python train.py --n_layer=12 --d_model=576 --n_head=6 --n_kv_head=6 --head_dim=96 --d_mlp=1536 --vocab_size=34616 --activation="swiglu" --norm="layernorm" --norm_place="pre" --norm_eps=1e-05 --positions="rope" --rope_base=10000.0 --rope_fraction=1.0 --qk_norm=false --attn_scale=0.102 --bias="none" --tie_embeddings=false --parallel_block=false --init="uniform" --init_std_qkv=0.0251 --init_std_o=0.0 --init_std_up=0.0251 --init_std_down=0.0 --optimizer="muon_variant" --lr=0.00892 --lr_mult_qkv=0.5 --lr_mult_o=2.0 --lr_mult_down=2.0 --beta1=0.95 --lr_head=0.00603 --grad_clip=0.5 --warmup_steps=200 --schedule="wsd" --decay_fraction=0.884 --decay_shape="linear" --final_lr_fraction=0.0 --batch_tokens=[65536, 131072, 196608] --seq_len=512 --doc_mask=true --train_tokens=984800000 --steps=8183 --dataset="wikipedia_en"
Each number is 50 + 12 x the weight over its row's rms, rounded and kept within 0 to 99. Layers, rows and columns count from 0. The size before them is the row's rms in percent of the matrix's.

# up: layer 6 MLP up, 1536x576, rms 0.17, rows 1310-1326, columns 384-447
# down: layer 6 MLP down (transposed), 1536x576, rms 0.193, rows 1310-1325, columns 384-447
# gate: layer 6 MLP gate, 1536x576, rms 0.161, rows 1311-1326, columns 384-447
up1310 097:47 44 53 49 48 51 35 26 41 45 50 47 54 60 32 39 53 58 38 74 70 32 56 67 53 67 41 54 50 42 56 36 58 72 51 48 38 42 47 44 27 62 46 37 54 58 65 43 54 56 55 43 55 66 60 24 72 57 58 38 77 52 51 43
down1310 099:67 55 47 57 52 58 52 53 43 43 57 49 51 61 58 29 47 43 66 76 54 47 49 49 40 57 42 57 64 45 59 56 54 42 71 48 51 64 50 44 54 80 62 63 69 48 40 36 47 76 45 39 82 42 71 70 47 43 42 52 51 27 78 40
gate1311 101:44 42 66 42 62 59 32 55 33 78 56 50 62 47 26 71 64 28 37 46 44 44 37 62 65 46 43 46 63 38 32 83 66 50 53 57 68 42 48 55 36 65 57 63 51 36 49 54 31 58 58 69 59 53 72 66 45 40 61 46 64 59 53 64
up1311 098:54 71 57 52 61 56 61 47 56 73 60 55 43 54 43 37 63 60 52 42 67 44 60 49 43 65 45 37 68 59 54 47 49 34 42 46 44 43 61 41 39 39 47 48 68 54 55 40 53 43 71 49 39 66 48 68 60 35 53 40 39 74 48 54
down1311 097:39 57 43 35 48 39 44 67 59 52 49 55 58 49 51 24 40 68 59 46 57 37 50 32 45 52 58 44 45 54 48 73 34 63 33 58 82 40 53 45 80 52 50 67 42 42 48 58 59 47 30 36 68 43 45 34 53 63 60 37 21 73 42 61
gate1312 103:50 45 60 38 60 47 47 58 43 65 56 70 62 65 65 50 70 47 41 47 48 46 60 37 44 52 39 59 50 81 41 48 40 36 40 42 62 53 64 48 66 61 41 38 67 46 52 47 59 57 38 56 51 46 53 46 55 45 30 50 59 10 37 54
up1312 103:36 41 39 60 51 67 52 68 52 37 51 59 53 62 46 51 44 47 62 28 52 44 48 33 33 45 31 47 56 55 35 48 58 58 43 51 52 49 51 47 49 61 48 71 52 34 56 68 40 53 38 51 35 59 57 17 57 47 36 44 56 43 34 55
down1312 101:74 48 72 50 59 63 63 44 48 43 41 49 46 53 41 50 52 50 27 46 72 44 51 46 42 51 63 61 49 50 66 53 34 58 64 51 26 85 39 51 39 65 54 31 52 40 45 42 54 57 49 43 72 34 41 46 76 52 61 41 19 41 19 56
gate1313 105:45 39 61 75 61 32 55 37 57 43 42 42 48 50 32 53 63 57 54 59 70 28 49 36 19 64 44 53 44 51 33 68 60 67 63 47 67 46 54 65 83 55 41 43 34 48 32 38 56 45 54 63 47 49 30 43 48 53 51 54 53 52 54 59
up1313 101:71 35 57 61 65 36 47 55 63 50 53 47 46 46 49 67 46 35 43 69 62 39 44 48 60 34 53 44 44 55 62 59 41 31 33 55 37 51 34 39 60 33 55 56 71 38 59 32 66 60 36 67 41 59 62 65 43 47 64 54 43 62 45 28
down1313 102:34 49 45 44 49 40 51 38 55 38 55 53 56 65 63 40 50 67 48 51 30 55 58 49 43 54 48 72 54 37 46 50 44 47 55 69 35 53 55 66 54 31 49 63 61 49 76 54 52 53 33 38 47 48 64 36 36 46 32 53 63 53 52 63
gate1314 103:37 73 37 43 53 64 60 34 73 30 65 55 48 26 50 39 76 37 42 26 50 50 54 38 41 67 59 34 73 70 38 45 52 52 48 56 53 73 41 41 53 55 50 33 66 59 46 46 41 60 44 65 48 63 53 64 49 43 65 62 53 52 46 33
up1314 099:40 44 63 38 38 42 36 36 63 63 61 50 56 45 66 54 64 25 40 64 49 51 47 61 56 34 52 54 36 58 51 48 26 71 66 52 56 46 63 61 46 58 60 66 56 37 46 38 68 49 39 28 35 56 36 28 61 58 38 61 62 35 54 68
down1314 101:62 31 55 56 46 51 36 47 36 34 45 62 53 49 72 38 65 54 59 63 48 75 35 55 39 47 49 36 46 37 57 57 29 57 65 56 38 36 45 44 59 47 48 60 58 24 30 56 47 32 31 60 40 37 59 63 47 52 73 61 44 58 29 61
gate1315 101:51 57 51 47 37 63 58 54 61 68 78 38 58 44 66 64 45 54 60 46 74 63 37 41 53 52 31 47 61 35 47 53 63 61 36 37 62 43 64 52 50 52 71 34 42 50 51 36 40 51 55 61 35 52 44 37 49 37 62 60 42 79 37 49
up1315 098:47 57 54 40 34 52 62 60 49 52 46 48 59 42 32 40 80 59 47 44 36 51 51 46 26 33 73 45 69 67 60 59 33 62 51 43 56 46 34 41 50 29 27 50 60 48 45 37 46 60 56 63 41 46 38 64 39 53 70 60 36 41 40 57
down1315 101:58 45 54 56 66 22 52 51 38 38 59 22 54 55 38 52 37 61 45 32 44 72 59 62 47 57 59 54 43 48 58 70 53 40 54 59 50 53 54 63 54 30 49 60 50 20 73 49 32 63 42 37 71 70 34 71 48 33 52 54 40 52 62 49
gate1316 099:49 50 45 58 32 39 35 56 48 55 33 51 59 40 58 46 68 40 40 51 48 51 58 37 41 18 61 62 34 49 48 44 68 46 38 65 48 48 59 44 51 78 52 35 41 45 53 41 35 45 72 42 42 49 28 50 37 71 45 54 75 42 43 55
up1316 098:42 30 52 53 50 43 51 32 52 29 41 75 44 46 38 50 52 47 60 33 35 50 41 45 50 45 33 42 57 48 47 46 40 39 46 79 46 56 77 41 72 57 36 54 67 51 59 38 56 58 38 65 45 45 49 44 67 37 58 43 46 37 46 55
down1316 102:43 68 48 67 33 55 39 60 27 62 40 62 38 42 40 59 56 62 49 32 33 43 49 20 22 35 33 45 52 43 61 46 49 53 52 44 46 59 70 60 58 45 71 42 45 53 53 38 48 47 36 46 42 64 53 68 56 36 49 51 62 36 58 45
gate1317 107:57 76 58 30 66 41 49 58 55 49 52 45 62 50 55 51 37 48 72 64 35 54 39 37 51 61 53 53 50 34 48 16 66 38 36 57 38 71 46 61 60 26 52 50 67 58 59 76 59 53 71 53 46 44 28 60 64 62 63 70 57 43 55 54
up1317 107:50 41 58 50 45 46 59 36 48 53 56 44 30 41 17 63 43 58 52 65 76 46 51 57 25 47 53 40 44 68 50 61 44 54 27 48 67 44 47 57 53 77 52 49 39 63 60 26 52 48 50 60 61 70 36 47 56 64 27 62 49 53 62 58
down1317 105:27 62 28 56 42 48 65 55 48 40 38 50 58 66 47 51 66 39 59 35 41 45 65 68 39 44 49 65 50 60 65 56 52 50 37 19 45 36 48 46 53 65 44 36 63 60 32 48 44 45 51 39 63 42 67 32 51 45 46 52 62 42 40 46
gate1318 102:53 45 59 51 59 43 63 45 74 44 44 46 42 44 57 47 46 60 54 53 63 76 41 69 62 56 63 41 59 51 63 46 56 50 46 54 40 49 50 52 54 50 41 48 47 43 34 41 41 45 63 37 48 31 45 60 52 73 61 57 44 50 45 53
up1318 102:64 63 42 78 33 57 44 60 43 42 69 58 60 43 46 55 33 31 38 30 63 46 59 81 44 42 57 28 33 43 37 39 51 36 40 58 61 42 65 50 44 51 45 59 31 48 63 27 64 65 50 45 40 35 68 45 43 44 50 55 44 31 67 69
down1318 100:51 34 47 42 35 33 53 78 52 47 60 61 37 66 35 67 55 28 49 51 58 57 46 57 36 45 63 49 54 51 66 31 47 53 37 50 59 37 63 60 53 66 51 68 57 48 38 49 56 41 48 49 48 59 49 50 55 57 48 76 38 56 54 42
gate1319 102:38 31 32 57 61 58 45 37 52 64 50 58 70 58 45 39 39 33 44 36 41 45 27 45 35 54 46 59 54 50 53 59 29 50 42 61 46 44 54 50 53 37 51 30 34 63 61 20 65 55 29 67 45 53 45 59 37 71 47 28 70 55 44 49
up1319 113:35 27 19 77 65 56 49 48 44 48 49 65 69 37 38 42 45 36 40 43 28 48 49 68 48 58 52 44 44 45 42 24 66 58 56 39 47 46 46 44 59 36 69 51 58 61 69 24 58 67 44 44 52 52 45 53 44 41 61 45 51 69 47 52
down1319 109:55 51 43 37 47 43 53 39 45 31 45 31 65 36 56 49 28 40 37 53 66 44 56 41 43 71 55 63 58 48 56 51 46 55 49 23 58 32 47 62 42 69 55 52 40 29 34 45 50 59 43 54 51 33 54 50 64 52 66 21 33 57 51 40
gate1320 102:50 41 36 61 33 49 69 29 31 18 45 47 55 64 76 63 49 36 51 62 45 76 60 59 29 30 53 41 68 55 50 46 55 47 40 49 70 59 60 47 40 47 47 43 37 53 30 54 28 75 64 53 60 49 61 54 43 81 60 42 38 21 57 45
up1320 108:48 42 69 39 47 57 67 30 58 36 42 41 67 42 71 51 41 47 50 45 52 56 36 39 36 63 46 44 72 69 45 41 73 48 39 48 62 36 66 76 53 61 71 47 55 73 37 67 57 69 42 81 43 47 51 59 46 51 54 42 45 59 52 45
down1320 102:55 65 23 26 61 55 50 58 49 65 49 40 52 43 34 44 34 64 54 68 35 32 45 55 43 61 65 49 66 39 44 44 32 52 43 52 72 46 44 42 61 40 33 39 54 48 58 57 62 50 31 55 63 44 50 64 50 61 46 49 59 69 61 23
gate1321 095:63 71 49 53 46 64 36 52 50 54 54 51 61 19 54 48 57 80 60 38 27 47 48 44 38 47 64 73 71 69 64 53 39 40 35 32 66 41 47 58 48 40 51 56 38 59 62 42 70 31 42 56 59 43 39 40 55 33 47 44 67 53 33 41
up1321 098:43 75 69 45 46 46 50 61 29 45 41 54 60 26 70 46 55 66 60 56 53 37 46 41 47 50 54 50 78 42 55 65 42 55 45 50 39 14 51 40 40 54 78 46 59 32 68 42 26 53 62 44 57 56 80 45 57 60 70 49 51 61 34 40
down1321 101:57 61 44 51 38 66 47 53 47 69 48 58 61 56 67 52 57 36 40 49 40 44 71 58 37 58 39 50 37 53 36 72 48 48 55 67 42 32 41 59 58 45 51 49 55 49 52 66 40 54 46 53 39 36 26 42 62 46 50 67 35 61 47 53
gate1322 100:33 48 31 74 08 56 58 49 34 49 68 46 46 41 48 64 49 50 44 58 60 50 44 61 36 40 59 58 70 42 81 46 38 55 48 70 54 40 45 64 39 28 39 39 63 33 46 49 56 38 57 52 29 35 59 62 52 42 41 65 39 53 55 65
up1322 106:46 43 45 64 43 47 53 44 35 45 68 61 45 54 59 43 48 46 59 36 49 43 59 52 26 42 44 51 53 58 68 50 41 52 55 43 42 44 49 70 46 54 37 24 71 55 46 55 44 79 49 60 35 46 54 58 67 42 55 58 37 39 60 65
down1322 103:69 78 39 47 43 40 61 42 49 62 42 45 59 47 67 42 50 55 58 56 64 51 66 69 40 54 67 40 52 44 37 42 71 32 48 49 38 52 54 64 41 52 58 50 52 42 73 47 25 63 46 34 41 46 55 45 58 44 64 50 32 54 26 41
gate1323 082:88 51 60 76 36 25 50 72 43 49 43 59 38 59 69 38 70 40 69 39 60 60 82 40 48 53 51 52 62 48 46 52 29 79 65 33 39 58 59 61 61 50 42 71 48 50 45 56 58 53 53 48 46 34 45 57 51 39 35 44 48 50 37 65
up1323 081:53 39 66 67 30 25 57 32 57 64 52 43 69 51 31 56 67 30 50 43 52 32 93 52 50 43 38 38 56 39 45 65 27 33 51 31 46 40 42 63 37 42 36 38 60 44 40 63 51 48 47 64 57 41 43 59 39 71 59 58 56 58 61 56
down1323 080:43 34 58 53 55 50 51 64 54 61 56 48 31 34 61 56 72 57 46 44 40 20 36 62 44 34 71 56 51 20 45 61 56 50 58 53 39 51 64 63 53 34 62 67 44 48 60 73 32 58 53 50 42 49 55 41 57 61 53 51 37 49 55 42
gate1324 098:46 40 52 44 47 69 46 46 50 58 55 32 65 45 39 35 45 32 35 45 51 46 48 20 58 41 50 35 43 50 67 28 76 80 45 48 42 63 58 36 38 58 23 40 44 29 48 54 48 53 39 54 49 71 51 62 39 47 46 30 68 58 55 58
up1324 095:43 58 53 53 69 42 56 65 62 51 47 50 54 55 26 44 47 83 55 62 34 58 31 63 61 58 54 46 39 67 48 51 64 43 41 58 49 45 45 47 43 40 70 45 49 60 61 63 41 48 73 48 65 68 57 62 50 13 83 39 55 43 43 66
down1324 100:52 37 59 53 44 61 60 34 44 51 50 65 36 50 59 55 43 62 43 41 51 48 46 33 40 74 29 54 54 54 43 68 53 58 59 56 52 30 47 37 67 22 70 56 61 58 72 68 23 32 55 69 32 53 52 77 79 36 42 42 49 49 52 54
gate1325 093:50 45 37 50 47 53 45 52 45 62 61 54 41 41 52 63 53 54 44 56 49 44 50 46 47 34 45 54 52 49 73 69 77 59 29 46 56 48 39 38 55 59 34 48 61 56 58 30 52 71 47 48 53 31 30 67 44 54 68 49 41 48 47 54
up1325 098:57 55 49 44 57 42 66 76 59 55 45 65 28 38 52 49 59 63 66 54 60 54 35 56 32 48 46 57 62 38 55 43 65 49 59 30 49 54 65 57 53 31 54 55 67 52 31 62 74 43 60 64 59 35 49 38 72 36 54 50 54 46 29 40
down1325 100:57 47 49 61 32 36 61 56 61 23 32 53 53 76 61 69 49 42 44 60 49 49 56 35 39 60 49 65 59 46 25 27 48 43 41 47 28 54 57 58 62 46 63 46 54 36 45 74 58 60 62 53 67 49 44 39 66 43 49 51 28 58 40 53
gate1326 097:32 56 70 27 39 58 44 47 34 62 56 51 27 53 58 28 50 51 35 58 12 51 52 50 45 51 34 57 82 44 68 54 67 33 51 57 32 33 48 37 59 49 56 42 56 65 25 59 23 68 57 64 40 45 46 43 45 48 56 65 68 36 73 37
up1326 107:84 70 55 36 72 69 68 60 34 29 38 77 40 43 53 44 76 45 51 59 51 55 44 33 60 57 83 40 58 44 67 33 34 42 45 61 64 63 66 46 50 43 41 42 53 36 60 32 59 49 54 28 58 39 57 25 46 62 44 41 29 59 60 34